From a checkpoint of a small transformer trained on Wikipedia: LayerNorm before each block, rotary positions.
Each number is 50 + 12 x the weight over its row's rms, rounded and kept within 0 to 99. Layers, rows and columns count from 0. The size before them is the row's rms in percent of the matrix's.

# q: layer 4 attention query, 128x128, rms 0.376, rows 60-63, columns 0-127
# k: layer 4 attention key, 128x128, rms 0.373, rows 60-63, columns 0-127
# v: layer 4 attention value, 128x128, rms 0.368, rows 0-22, columns 0-127
# o: layer 4 attention output (transposed), 128x128, rms 0.322, rows 0-22, columns 0-127
q60 086:45 44 54 40 57 58 54 59 64 61 58 42 55 44 50 32 53 28 50 31 56 53 61 34 39 55 26 41 36 42 46 60 36 33 42 33 36 44 32 46 61 56 37 42 39 50 60 56 60 44 72 36 41 41 49 46 47 47 45 46 57 52 56 53 23 56 55 61 75 50 70 69 57 44 35 84 51 10 37 40 49 41 68 49 59 33 34 39 58 52 53 56 68 55 53 47 49 56 52 65 60 70 44 59 37 57 46 64 27 53 61 44 34 53 41 39 53 53 41 63 60 37 53 46 27 66 38 32
k60 090:59 50 49 48 36 51 57 60 58 58 53 45 42 29 49 62 59 77 51 46 33 35 25 50 47 33 59 62 53 42 38 52 62 50 39 27 57 69 37 50 53 62 39 59 54 70 35 59 51 45 44 55 53 65 46 59 27 51 61 48 34 35 08 60 43 58 55 60 54 44 56 49 52 54 65 54 61 50 61 64 43 48 32 47 44 41 59 53 66 56 68 46 54 67 66 63 58 61 36 32 59 47 62 39 56 59 51 48 46 54 41 28 41 65 47 34 31 50 69 56 59 61 26 80 42 25 35 51
q61 086:64 65 73 71 56 49 47 58 54 51 42 48 45 49 46 56 39 54 43 48 73 47 67 63 61 60 55 39 48 39 55 47 41 76 62 44 42 38 50 58 53 50 47 33 48 45 32 40 44 45 53 36 57 50 49 59 46 58 34 67 44 52 54 70 41 46 49 35 46 46 46 46 65 68 72 36 26 66 51 49 52 31 60 35 41 60 30 59 58 35 48 66 57 33 49 43 44 34 54 55 61 46 44 75 73 77 29 52 46 45 32 42 28 43 64 59 48 23 56 61 27 64 46 59 67 33 45 26
k61 088:35 48 53 48 41 40 49 39 58 35 40 49 73 34 61 42 50 56 49 37 51 46 47 51 52 65 27 58 48 74 54 41 80 57 52 51 49 28 69 48 47 65 30 71 53 35 30 26 33 45 36 75 29 62 52 53 67 50 61 55 51 48 17 40 51 39 39 53 60 59 51 44 36 59 54 44 53 45 27 33 54 58 62 53 40 39 72 37 74 26 58 54 47 62 41 52 55 63 44 45 58 59 63 48 56 49 58 61 31 39 63 57 59 68 44 39 67 50 47 45 44 25 52 43 57 47 53 61
q62 093:49 36 33 49 51 55 29 41 51 42 38 54 30 39 49 32 29 53 46 59 77 52 54 76 66 35 59 55 52 53 45 43 56 52 43 29 36 65 49 45 40 67 25 56 42 64 59 64 40 59 61 51 38 51 47 47 65 49 67 54 48 57 29 36 32 57 40 56 52 39 52 55 69 54 73 53 27 51 48 58 64 43 41 75 33 42 56 48 44 45 52 63 40 45 37 71 36 37 36 58 33 34 18 40 33 48 54 45 48 31 38 45 65 65 49 40 49 44 61 60 71 58 48 54 39 45 58 37
k62 094:51 57 47 34 63 47 54 38 65 55 44 38 72 43 52 48 81 62 53 68 40 45 43 44 38 56 59 35 38 48 54 38 72 48 71 48 47 44 37 56 36 69 65 70 30 50 43 43 27 39 56 45 36 47 34 42 32 59 52 57 48 40 53 43 57 58 41 32 49 70 45 49 46 66 26 59 68 50 84 59 52 46 51 56 71 44 52 43 59 44 57 50 46 34 53 25 32 46 55 58 67 55 45 55 49 37 40 56 81 34 48 32 65 38 34 48 51 58 56 53 45 57 44 29 58 56 66 36
q63 094:56 50 53 24 47 51 24 64 64 52 43 36 52 46 60 52 68 64 53 70 59 41 57 51 48 45 50 43 36 51 36 54 58 41 47 70 53 56 46 55 61 32 60 43 75 48 49 50 64 63 41 58 39 38 53 38 53 46 50 40 64 65 62 56 53 55 31 70 56 64 50 26 30 48 49 35 62 47 54 64 34 48 44 46 43 46 35 47 43 50 55 67 38 83 37 51 54 43 57 64 75 42 40 62 60 43 71 76 44 53 61 56 51 59 56 41 57 61 41 24 54 53 78 27 33 34 42 32
k63 093:67 43 38 62 51 51 39 51 66 41 51 47 64 67 67 54 40 56 57 38 43 44 61 47 47 45 60 66 46 62 33 53 27 37 66 37 41 69 60 61 42 34 68 42 46 58 61 71 50 45 40 58 55 34 66 49 21 57 41 54 49 43 46 74 34 62 68 46 46 50 49 54 60 63 36 52 58 51 57 50 45 35 50 35 46 46 75 54 40 56 17 77 53 24 43 40 52 41 51 67 38 34 46 46 34 42 44 52 33 27 55 33 59 52 56 50 67 50 36 60 60 53 69 68 58 40 59 67
v0 111:54 64 54 52 58 32 53 51 50 37 55 47 65 55 46 58 38 48 28 43 56 44 62 38 58 65 68 34 66 67 35 51 48 39 59 40 54 55 53 38 65 60 39 55 41 42 31 40 31 47 26 58 41 35 51 39 55 59 62 42 56 51 62 49 61 81 66 54 69 41 26 53 75 73 63 63 70 57 33 39 38 39 56 49 38 38 68 56 27 62 38 47 67 41 60 42 44 41 50 36 38 27 46 41 62 31 35 30 45 39 55 51 60 64 45 57 64 49 45 43 51 43 41 45 62 42 26 58
o0 118:57 42 49 56 44 49 56 38 45 67 36 49 36 65 42 48 39 50 61 58 47 57 25 54 59 54 41 56 53 37 46 65 52 51 55 37 58 54 53 71 54 53 57 49 61 43 41 50 52 56 53 52 51 68 39 72 48 44 55 41 38 56 09 55 43 51 21 61 27 43 50 65 49 42 28 63 39 71 41 36 47 59 42 49 33 55 52 49 41 54 49 39 61 68 43 63 57 64 59 53 31 37 32 24 41 56 40 59 47 44 43 48 21 51 54 70 26 27 55 51 46 75 66 61 39 63 65 29
v1 103:62 52 47 39 67 52 68 39 47 40 53 59 33 49 47 53 69 51 62 48 58 58 34 60 65 37 61 52 76 59 39 46 47 48 48 53 33 42 66 62 59 36 54 61 28 51 52 61 30 32 51 37 43 50 81 29 70 71 52 48 48 52 44 52 46 51 35 53 24 47 46 36 63 46 57 38 51 41 61 49 57 73 38 42 45 45 31 49 63 49 33 53 54 45 60 52 47 55 52 76 56 33 72 59 53 68 58 52 48 67 37 57 40 61 42 52 54 66 28 53 23 63 46 55 77 67 63 39
o1 115:64 41 38 29 58 82 48 43 63 50 52 54 43 64 47 45 61 48 55 51 69 68 50 45 66 70 50 64 46 47 42 47 77 35 60 79 45 38 58 61 37 48 85 45 51 52 47 47 56 40 34 36 62 39 36 27 37 42 37 60 71 77 68 41 64 46 56 52 44 47 47 30 45 34 36 29 48 34 53 64 63 27 46 50 59 69 49 27 65 37 62 57 54 44 42 53 47 49 72 26 55 53 45 48 49 38 56 46 48 55 55 43 42 29 48 50 52 48 60 38 50 52 48 51 51 41 58 45
v2 095:62 42 63 53 47 65 40 29 36 43 56 60 69 45 86 52 39 40 67 48 34 51 58 81 52 44 62 55 49 60 34 58 54 22 46 62 56 44 61 65 61 56 45 45 33 37 53 45 35 50 45 51 56 38 61 62 75 54 36 54 59 52 54 66 52 45 54 17 26 47 37 48 63 61 55 50 51 60 44 65 36 38 46 47 52 66 60 46 51 44 54 53 44 48 49 44 37 48 52 46 54 30 46 38 30 57 24 46 38 42 43 65 46 32 63 45 73 33 32 46 55 40 35 42 41 70 33 57
o2 104:23 50 47 56 60 48 65 50 66 57 42 44 55 55 54 52 30 47 45 51 59 29 45 34 63 63 45 76 51 54 74 53 25 56 56 37 54 38 46 31 34 48 58 40 57 36 52 42 54 51 37 44 44 39 39 38 47 62 63 50 38 52 57 48 48 59 30 45 50 70 58 46 53 41 53 55 48 58 37 50 53 53 45 51 52 49 29 48 42 58 43 50 69 47 43 31 48 59 59 38 26 73 64 42 68 31 41 49 49 55 37 46 14 47 18 60 45 55 59 55 55 65 83 59 46 26 75 50
v3 090:59 54 62 61 65 56 39 47 54 42 45 45 70 33 72 50 68 36 62 47 31 55 55 46 49 79 66 56 51 49 50 46 52 50 28 45 35 49 64 53 50 59 38 50 48 48 50 33 64 39 38 36 65 39 52 59 45 33 52 36 40 52 42 28 49 63 40 39 49 62 59 35 45 55 41 57 30 46 57 37 48 57 49 35 39 45 66 72 65 67 73 59 47 70 65 26 50 57 46 53 64 45 68 68 59 57 47 68 39 78 39 43 52 43 73 39 63 36 57 39 33 63 50 37 69 48 70 40
o3 102:47 45 37 44 54 46 58 72 47 66 38 45 33 57 71 57 62 59 58 36 65 52 37 62 50 61 54 50 66 56 47 36 45 53 32 63 59 39 72 25 49 64 54 57 43 36 45 83 44 56 33 65 64 51 33 41 38 47 44 42 50 57 67 23 66 51 48 46 52 54 72 51 69 67 65 61 74 70 16 69 55 45 66 50 46 56 44 66 39 36 42 52 48 37 40 43 47 53 59 50 39 62 43 63 30 37 46 47 63 40 41 47 43 55 50 34 47 64 62 38 36 39 44 39 54 51 50 32
v4 107:32 57 60 33 49 60 58 53 42 57 60 43 49 41 48 38 56 67 32 58 49 42 59 35 55 71 52 53 35 46 49 50 44 43 55 49 48 38 72 67 51 65 38 62 70 71 48 38 73 37 60 31 35 57 46 41 62 55 48 44 53 59 47 58 56 12 61 53 66 43 82 61 62 46 59 49 57 31 60 46 51 45 50 48 77 63 38 29 31 67 39 51 51 37 50 47 49 50 41 59 37 64 49 65 56 29 70 59 46 66 53 61 49 28 51 43 53 68 49 49 76 50 57 42 56 46 29 60
o4 116:46 68 30 59 53 43 72 56 50 62 64 45 72 42 36 39 52 68 52 58 30 57 41 49 66 44 34 55 53 39 38 73 44 42 64 46 46 59 46 53 60 27 39 75 48 46 71 59 53 52 35 64 37 20 61 43 36 44 50 64 74 63 33 38 76 32 50 47 44 55 42 69 40 46 49 59 43 53 52 51 47 68 65 67 52 46 44 52 57 51 45 53 50 50 60 74 33 60 25 53 49 51 76 43 53 62 57 52 54 46 56 57 38 52 53 32 43 25 37 61 25 49 43 48 52 35 46 60
v5 096:58 57 47 50 44 34 67 33 34 55 49 45 40 43 60 65 55 58 53 52 57 34 53 60 49 66 50 61 73 60 47 52 37 27 53 35 69 56 38 64 45 35 23 34 64 48 54 52 56 32 41 59 67 51 69 25 34 44 42 50 60 86 30 56 48 46 50 39 54 59 37 45 49 39 42 69 46 67 33 60 37 50 50 53 62 53 61 40 26 60 44 52 51 34 56 67 54 45 54 34 32 66 31 47 22 54 56 51 28 61 57 46 52 50 36 58 59 45 59 69 32 63 56 62 59 61 50 55
o5 114:26 53 59 33 37 26 51 64 54 47 51 54 56 59 71 43 53 59 37 39 40 62 54 59 59 38 66 41 31 39 47 45 45 30 74 40 57 52 55 44 66 64 65 38 50 60 41 56 54 48 52 53 39 53 52 36 69 38 68 72 47 73 31 57 42 68 50 55 28 42 33 57 58 49 63 46 61 41 70 55 48 46 33 67 51 32 37 28 46 48 60 41 74 56 57 61 45 71 58 56 45 49 31 43 45 55 40 72 43 76 35 74 45 42 35 51 64 62 60 49 34 45 51 47 44 46 54 58
v6 093:54 62 33 58 48 61 60 40 54 45 56 67 53 56 48 50 67 22 39 52 48 45 47 79 53 28 54 38 42 31 51 49 58 56 53 32 38 55 57 67 61 51 55 44 50 74 51 56 57 39 42 62 40 32 47 50 62 40 45 44 56 43 56 44 47 60 52 49 48 58 49 57 54 33 44 59 64 47 33 60 49 58 64 54 22 27 75 33 56 40 35 46 68 45 48 51 46 73 52 45 57 45 63 48 71 55 57 40 35 53 53 33 57 50 36 37 68 23 31 61 51 54 42 55 47 08 75 65
o6 099:51 56 57 50 45 56 48 67 58 42 67 49 18 37 71 47 48 24 40 62 70 36 51 55 37 38 31 70 65 55 41 59 45 51 69 42 40 66 54 63 43 67 45 73 51 42 44 51 54 45 54 55 60 68 52 35 65 73 46 48 49 74 55 52 42 57 42 65 55 56 44 37 50 35 17 54 71 59 58 36 57 36 59 41 68 57 47 39 54 51 36 57 54 26 40 53 28 49 53 39 53 48 30 65 33 58 54 49 58 41 51 41 43 65 61 47 28 56 45 72 57 43 58 51 51 35 31 60
v7 097:49 53 47 62 47 53 32 29 58 47 37 80 48 46 52 64 48 26 57 46 57 59 75 54 52 42 48 21 60 67 62 40 31 52 47 21 39 47 36 43 49 66 48 40 45 46 51 41 44 41 44 29 58 53 43 43 66 42 60 37 48 61 61 42 72 46 60 34 41 52 47 60 78 73 33 38 44 50 45 54 73 58 60 49 45 37 63 39 56 48 61 66 33 45 55 35 62 69 37 36 47 52 52 40 48 65 50 37 69 49 77 55 56 44 68 30 52 53 60 40 48 44 70 39 61 66 46 47
o7 112:38 49 38 58 60 53 55 51 57 74 63 32 63 56 56 60 74 38 35 30 46 21 55 38 52 64 35 71 51 70 58 48 71 42 33 62 62 50 51 61 58 54 40 60 37 48 45 71 52 37 51 40 41 56 26 49 58 39 50 46 38 46 60 64 45 56 53 80 38 57 77 36 62 54 53 60 62 48 46 38 48 55 48 31 70 48 49 65 34 60 58 44 73 51 57 48 51 73 49 52 52 48 47 67 79 34 49 52 53 56 52 45 44 54 47 64 36 69 42 26 35 48 42 52 40 64 39 40
v8 093:50 62 60 52 43 66 63 59 37 49 46 45 55 47 35 40 44 67 32 55 36 48 66 33 50 70 30 59 59 70 31 60 67 43 50 59 62 55 64 57 41 66 53 74 55 42 63 39 36 24 56 29 29 35 53 61 29 60 48 62 47 56 65 66 47 51 67 36 52 54 56 60 43 45 44 33 48 44 54 53 55 52 49 74 50 49 50 63 48 41 26 49 16 24 46 59 44 51 49 55 44 40 46 55 49 49 74 48 30 53 49 61 68 43 45 58 39 36 58 47 50 58 48 51 16 53 42 68
o8 103:54 41 30 48 56 50 45 66 32 38 44 50 62 38 41 59 36 30 48 55 32 62 45 46 48 46 32 50 41 47 76 74 58 26 51 53 56 39 53 35 67 59 50 60 69 45 52 63 53 43 42 32 40 58 29 56 34 46 64 52 24 59 27 39 39 42 51 47 44 29 40 60 23 39 62 56 58 60 34 55 42 47 45 62 56 61 32 53 70 52 48 63 31 74 49 54 53 33 38 40 50 56 45 48 61 50 49 47 48 49 76 74 56 74 45 46 52 40 31 61 57 38 50 55 46 39 35 66
v9 098:65 67 44 53 61 32 54 45 55 45 41 53 32 54 70 47 67 49 34 54 38 48 26 41 44 69 44 46 56 55 80 72 57 53 62 43 54 54 36 56 34 55 53 45 58 62 46 52 41 46 43 84 41 45 51 36 43 47 35 32 58 49 39 60 42 43 69 57 18 50 55 54 41 40 26 40 45 45 56 50 55 42 49 54 34 61 69 46 46 21 46 46 52 67 48 41 47 56 57 44 63 57 59 77 56 61 49 43 57 65 45 28 58 34 55 75 46 41 54 44 61 45 65 35 73 61 38 27
o9 107:46 43 45 27 59 55 47 42 42 31 30 54 56 59 22 49 47 64 44 46 48 56 50 64 45 24 48 42 49 62 38 33 55 49 44 46 26 46 48 57 62 56 36 61 39 43 39 48 34 71 37 47 60 42 40 43 45 30 51 54 37 33 44 48 56 48 48 72 70 53 66 24 45 58 47 62 57 66 36 39 38 32 46 60 56 38 60 27 65 48 46 43 85 44 54 50 50 49 59 62 49 60 43 56 33 68 60 22 51 39 46 43 28 62 73 52 49 54 49 41 45 30 57 54 57 44 51 77
v10 103:33 49 64 73 48 53 33 60 52 38 27 62 64 61 53 74 49 69 43 32 56 27 49 37 46 57 51 52 46 33 63 55 61 41 36 30 49 41 28 36 40 61 61 31 35 55 69 31 68 42 32 48 57 63 61 40 63 35 55 39 60 56 60 70 60 53 43 60 54 53 65 38 56 57 53 61 47 68 53 35 36 41 39 35 54 47 36 51 54 59 41 49 50 60 57 38 59 62 72 64 30 48 48 61 55 38 36 64 53 37 81 41 43 52 33 52 37 69 43 45 68 60 41 46 35 43 48 41
o10 113:62 64 33 69 34 52 51 68 52 44 41 54 69 44 33 52 48 48 50 46 42 57 40 60 71 55 62 60 43 49 41 51 33 66 56 52 27 51 47 59 28 44 31 48 21 47 46 72 53 38 60 41 54 37 58 56 58 31 51 65 72 61 36 48 49 53 51 47 58 43 42 66 56 58 41 53 55 45 57 36 42 47 48 53 37 38 49 59 57 48 18 57 72 32 39 32 54 39 42 51 51 63 62 76 36 41 36 55 29 70 35 51 47 39 46 59 34 41 52 34 45 44 76 40 49 74 29 54
v11 099:54 59 40 52 46 46 57 65 49 45 40 50 66 32 35 64 57 51 54 34 60 41 54 46 55 47 55 53 27 54 28 38 49 49 62 49 48 59 67 44 69 74 42 53 73 23 45 59 65 54 59 64 46 51 49 55 42 22 62 53 58 55 61 23 88 46 41 16 56 45 41 63 61 46 72 40 47 35 53 46 42 39 41 58 52 55 54 79 57 52 48 72 42 42 56 45 70 50 48 66 52 35 50 72 32 44 77 52 46 66 35 47 45 46 51 57 56 45 46 42 37 44 43 56 62 56 50 50
o11 109:66 51 40 42 12 53 42 67 37 48 48 36 41 64 50 64 54 45 59 77 59 29 47 44 51 57 51 49 50 63 67 42 38 54 43 73 58 57 35 48 52 45 51 26 54 61 50 79 55 44 33 63 27 71 52 42 25 45 55 63 46 37 47 58 50 45 48 52 26 47 58 48 52 50 60 68 60 42 50 54 49 68 42 57 38 61 55 65 59 74 42 35 31 66 54 60 56 42 58 48 54 36 61 48 34 42 41 54 64 52 65 52 34 54 59 60 63 48 54 52 46 43 34 89 49 36 59 42
v12 098:45 53 45 63 62 36 76 37 63 48 61 51 49 49 38 70 58 40 27 44 34 71 48 64 71 46 58 53 36 43 35 45 50 67 45 41 55 33 49 73 45 74 40 58 43 41 48 58 49 56 51 59 59 52 45 52 37 52 52 48 72 62 71 83 53 48 50 50 39 49 51 54 39 64 40 61 57 37 39 37 53 38 38 62 71 60 28 46 47 57 52 31 54 51 74 50 43 53 47 45 53 49 50 46 57 59 57 38 66 61 52 55 21 38 73 53 50 47 11 43 45 63 37 70 36 59 61 48
o12 112:44 66 52 40 45 68 50 50 52 50 31 52 40 65 51 56 64 32 41 54 57 40 55 43 47 54 60 51 58 30 65 51 50 37 67 36 53 52 51 33 40 59 45 27 56 50 28 38 44 49 55 54 51 35 58 38 58 56 62 44 64 59 66 53 34 50 50 41 23 56 41 60 24 54 35 41 28 63 44 33 46 51 46 65 56 49 51 83 66 51 42 72 30 39 46 59 55 46 52 48 68 48 58 59 55 41 75 26 62 46 59 36 18 49 63 63 22 43 39 34 49 49 26 54 49 43 43 43
v13 097:56 59 35 67 43 55 51 53 55 43 48 79 56 44 58 45 57 48 61 52 54 42 38 58 54 47 20 40 33 42 46 48 55 58 41 13 61 51 47 55 45 40 68 33 53 52 57 35 50 63 53 44 41 56 44 52 34 47 33 71 37 43 44 44 43 54 70 70 52 58 53 67 54 38 36 42 69 31 32 56 55 50 58 30 76 48 58 39 48 53 35 44 59 71 57 61 44 27 40 39 68 66 43 38 44 60 49 82 47 51 57 52 82 47 36 48 70 34 57 39 62 52 46 55 53 64 52 37
o13 106:51 49 57 37 67 44 52 76 52 44 61 37 61 60 57 43 60 51 74 66 24 39 43 23 63 44 67 40 53 68 53 44 52 41 65 49 47 66 55 44 62 54 51 56 65 50 55 50 56 52 69 34 52 32 46 51 49 54 36 42 58 48 61 45 31 65 56 54 51 50 64 56 39 53 60 50 52 30 41 45 47 39 39 38 78 38 47 63 42 45 49 39 39 59 74 47 46 54 41 74 47 60 45 45 27 54 34 34 39 60 38 43 54 62 54 56 37 65 32 80 74 37 58 23 61 51 25 57
v14 107:58 57 38 63 43 68 68 62 69 55 60 41 52 43 54 52 63 70 51 47 49 41 32 52 48 47 72 64 48 56 62 53 50 55 33 66 45 36 25 35 42 48 61 36 59 30 65 41 47 62 40 39 51 56 44 47 53 49 26 55 50 71 65 38 64 34 35 71 44 60 41 68 32 42 47 50 59 63 74 53 63 24 53 53 53 41 46 53 63 47 51 42 65 47 36 65 61 52 63 57 53 32 69 57 49 32 62 59 61 40 37 50 53 48 29 58 53 66 44 55 25 24 43 60 38 73 37 40
o14 110:75 44 24 60 60 55 46 47 56 56 29 57 53 81 51 30 49 65 56 60 54 55 51 39 51 62 45 52 44 51 66 42 62 47 61 54 32 54 23 23 65 65 40 32 50 71 65 54 46 64 84 48 47 58 63 38 61 62 46 50 52 42 56 47 50 48 40 32 50 50 62 44 53 42 52 52 48 41 48 41 57 81 37 37 65 40 50 34 76 57 51 51 44 41 60 52 51 64 38 44 77 62 53 57 46 57 41 54 54 41 54 57 31 33 51 48 77 44 52 43 62 29 43 41 56 58 60 65
v15 094:57 40 47 57 33 54 43 36 45 49 52 42 29 56 52 44 39 53 64 41 30 51 48 62 74 62 32 36 38 52 45 54 52 32 56 46 45 39 55 53 39 68 92 41 46 40 48 39 59 58 46 45 55 75 74 60 41 35 56 61 46 49 42 54 33 49 72 35 33 59 22 38 53 56 46 63 66 53 63 50 49 45 55 48 56 40 74 63 30 44 50 51 58 43 51 48 53 58 66 46 40 85 65 52 60 57 32 57 38 63 36 35 46 35 36 57 40 41 59 53 59 54 74 43 41 61 69 50
o15 106:40 42 57 65 37 48 53 39 37 50 32 56 70 44 52 30 45 50 38 34 49 54 60 53 65 50 27 66 56 53 48 53 53 66 56 49 27 26 66 59 49 74 32 41 66 39 34 57 51 35 56 61 40 50 75 54 50 50 39 50 66 23 65 55 51 66 65 73 43 49 48 47 41 44 63 33 53 46 40 54 72 44 59 68 47 31 39 61 66 41 50 25 45 43 44 37 43 55 55 50 56 49 43 61 55 56 43 59 57 57 24 63 33 42 38 69 58 40 53 57 72 43 76 49 53 29 45 59
v16 098:55 36 71 45 31 45 41 49 63 56 67 70 26 61 55 70 74 43 74 45 42 54 60 64 50 61 65 58 45 63 35 80 58 45 48 54 54 51 64 52 43 39 37 51 46 42 45 65 67 53 56 45 65 59 56 57 63 63 37 44 34 57 37 48 46 43 39 46 48 47 31 53 59 58 60 44 65 70 27 59 53 74 42 31 42 52 40 47 53 47 29 54 51 37 83 43 54 73 58 50 43 38 39 57 63 59 55 52 31 59 31 57 34 47 42 59 64 34 57 45 56 48 34 39 43 69 60 63
o16 104:49 72 45 53 52 43 54 47 62 46 27 43 60 53 66 50 47 52 51 46 46 62 20 55 35 39 41 71 43 37 55 45 51 41 39 48 43 38 47 57 36 44 74 48 66 59 43 38 71 51 28 31 49 44 26 33 33 63 51 42 50 46 55 54 48 77 39 38 49 45 58 47 56 34 40 55 66 43 67 62 63 24 68 53 71 47 56 72 47 51 47 52 43 55 68 51 49 29 56 56 56 43 64 64 52 60 34 69 49 73 45 70 34 31 38 44 58 49 55 53 37 38 70 51 41 37 34 33
v17 098:48 60 38 63 55 38 49 72 40 53 35 45 35 41 30 25 28 56 41 63 86 46 35 50 70 53 38 62 32 68 60 44 44 55 48 56 25 55 68 60 45 43 39 30 59 41 31 47 39 46 36 58 29 42 70 44 60 38 56 75 29 41 42 56 46 49 40 58 44 54 47 47 31 52 47 69 51 47 38 76 20 59 57 62 60 55 51 53 59 55 51 47 73 54 37 55 48 42 49 55 59 70 39 45 40 54 68 54 30 44 59 47 53 63 64 45 51 43 46 65 62 44 48 41 49 36 59 53
o17 104:36 32 53 68 53 57 49 27 44 54 63 49 45 56 51 54 30 51 40 47 62 38 54 46 66 48 51 34 63 59 32 56 33 43 27 50 75 42 49 24 49 53 58 38 57 38 40 38 56 59 68 41 54 52 42 34 58 46 48 50 51 67 55 59 61 32 55 49 50 50 56 52 47 59 48 39 38 24 37 63 55 49 35 58 16 58 56 38 55 44 57 36 52 47 68 58 46 53 60 76 67 43 26 46 38 51 58 55 55 36 42 37 71 52 51 46 46 12 40 79 63 48 34 54 34 44 42 61
v18 100:54 45 53 68 44 53 71 28 50 34 56 67 31 47 34 58 71 35 64 26 50 66 26 63 29 44 34 45 65 51 54 60 42 58 61 45 44 57 46 33 51 59 47 58 51 55 42 35 52 54 33 58 51 69 67 52 45 42 46 27 59 44 34 59 55 53 40 30 50 51 57 40 47 38 53 60 54 64 46 34 44 51 54 33 37 53 62 50 51 48 57 51 42 64 25 46 71 63 48 60 21 46 51 68 38 40 48 51 53 61 42 54 35 40 42 47 63 39 33 55 63 69 41 73 88 45 43 49
o18 101:58 57 69 50 41 55 39 52 49 36 52 47 69 41 79 70 52 57 58 42 42 69 74 56 37 29 45 71 57 45 50 42 51 54 39 47 57 50 46 61 63 52 59 31 32 66 51 41 76 32 51 47 56 61 58 34 43 45 50 57 65 48 40 10 41 53 64 67 48 44 37 37 50 60 23 59 64 48 49 48 45 31 36 40 44 44 61 35 65 43 36 25 49 29 51 53 50 50 60 54 43 47 56 54 51 49 50 33 59 50 45 34 41 35 51 34 51 53 63 35 51 76 44 43 38 29 48 30
v19 099:39 34 43 56 60 60 41 65 58 60 47 38 71 59 48 45 22 50 73 50 84 43 52 43 56 72 48 43 33 29 59 64 28 63 47 33 55 54 60 71 44 55 32 40 70 57 75 40 78 47 38 43 41 46 72 56 53 39 34 37 52 47 57 51 59 30 49 48 64 31 63 46 28 31 54 60 50 54 49 41 38 54 53 45 56 63 50 51 47 39 26 55 45 46 43 46 52 45 33 73 51 55 53 70 41 48 48 58 53 49 40 32 58 55 55 50 65 32 65 54 48 41 48 64 40 39 43 54
o19 101:49 34 59 40 58 48 33 39 46 50 61 45 57 53 39 47 36 42 57 28 38 36 40 48 50 34 58 49 58 59 55 48 27 74 46 49 52 52 28 50 47 37 45 35 41 60 64 68 53 49 38 64 35 39 53 43 37 42 42 67 78 58 39 70 52 45 43 34 71 59 49 83 62 36 61 63 77 56 40 46 38 61 51 44 49 53 68 51 74 53 44 37 55 37 34 58 33 37 49 57 23 45 41 67 41 44 56 58 45 48 49 55 40 51 52 29 26 58 48 61 38 33 47 29 38 34 38 58
v20 110:45 40 80 49 49 68 60 58 47 55 58 50 48 45 65 47 27 39 34 48 41 67 53 31 65 34 50 59 28 43 38 26 61 48 25 43 41 62 39 62 41 29 47 47 26 52 55 46 42 55 47 59 48 37 58 46 28 61 35 55 33 64 49 60 55 28 34 45 50 37 48 61 65 40 53 64 49 52 50 45 43 48 58 37 46 46 32 62 47 32 61 49 54 43 52 42 24 63 50 49 47 59 35 54 61 53 54 45 77 55 59 74 56 25 64 30 62 51 46 38 65 32 45 58 45 30 49 69
o20 109:47 60 43 63 65 52 37 61 56 58 54 49 55 63 73 50 62 62 59 60 59 33 38 56 55 45 54 74 37 58 62 67 43 41 19 39 58 50 58 73 52 65 33 57 52 39 48 41 64 60 49 66 48 20 56 44 62 66 61 31 59 67 40 53 50 45 44 59 60 70 42 71 61 46 62 41 59 38 46 68 68 51 40 58 58 56 51 52 35 86 55 52 48 39 30 57 77 36 47 60 66 45 63 54 53 49 76 29 50 55 38 55 47 37 45 48 30 58 55 59 44 45 34 45 56 55 59 41
v21 108:59 56 88 45 51 53 77 38 63 42 69 45 42 43 41 50 33 47 22 46 45 44 62 60 24 45 49 37 34 47 58 47 59 33 78 58 58 28 56 44 53 58 34 55 34 50 52 58 32 57 48 60 49 67 79 46 34 73 35 39 42 37 49 56 35 50 59 61 46 50 60 69 71 42 51 37 62 46 40 59 63 59 63 27 43 58 40 46 47 64 47 45 51 38 41 53 35 47 48 52 43 71 50 50 61 53 60 39 40 72 65 43 44 35 66 48 51 62 53 35 59 57 54 58 45 60 41 34
o21 106:51 62 55 74 64 25 51 38 35 69 43 59 60 41 25 51 59 48 54 56 62 51 51 51 58 47 45 48 47 54 52 49 70 32 49 30 39 66 44 39 46 46 56 57 46 51 48 44 61 66 56 66 45 54 51 73 16 34 56 39 64 72 38 51 33 59 65 46 25 65 40 41 58 53 30 36 54 47 66 50 53 45 67 62 49 59 63 56 40 59 53 41 62 42 57 76 60 41 55 42 59 51 77 59 58 49 63 36 37 32 52 45 46 25 64 40 48 64 51 54 73 64 59 48 65 40 67 63
v22 111:59 43 43 37 77 26 47 51 46 55 43 54 71 68 69 38 67 41 48 73 51 56 24 25 48 49 47 35 35 42 80 45 50 38 32 54 56 66 45 43 37 59 55 24 52 40 54 53 58 55 48 42 48 39 38 57 74 62 45 63 50 50 57 39 50 51 28 37 63 34 47 54 35 47 50 49 52 50 61 55 50 34 38 60 65 34 35 38 57 30 31 52 44 49 39 24 57 62 28 43 70 62 27 38 47 46 57 64 61 53 54 56 64 49 46 48 51 64 44 45 53 41 33 51 31 49 45 45
o22 112:66 53 30 36 35 54 52 63 63 61 62 31 62 66 58 39 41 53 54 46 44 52 57 35 35 29 32 45 57 65 57 37 38 44 52 38 43 65 30 44 40 36 40 60 46 54 53 45 20 66 39 34 47 36 55 68 61 51 38 53 42 30 52 53 27 61 42 40 86 54 48 51 49 68 49 48 47 47 29 75 47 43 46 61 56 48 33 62 51 50 57 52 57 75 28 28 55 59 47 56 46 38 63 38 59 39 50 65 55 36 54 29 42 48 46 51 31 45 56 33 37 59 32 53 54 60 35 58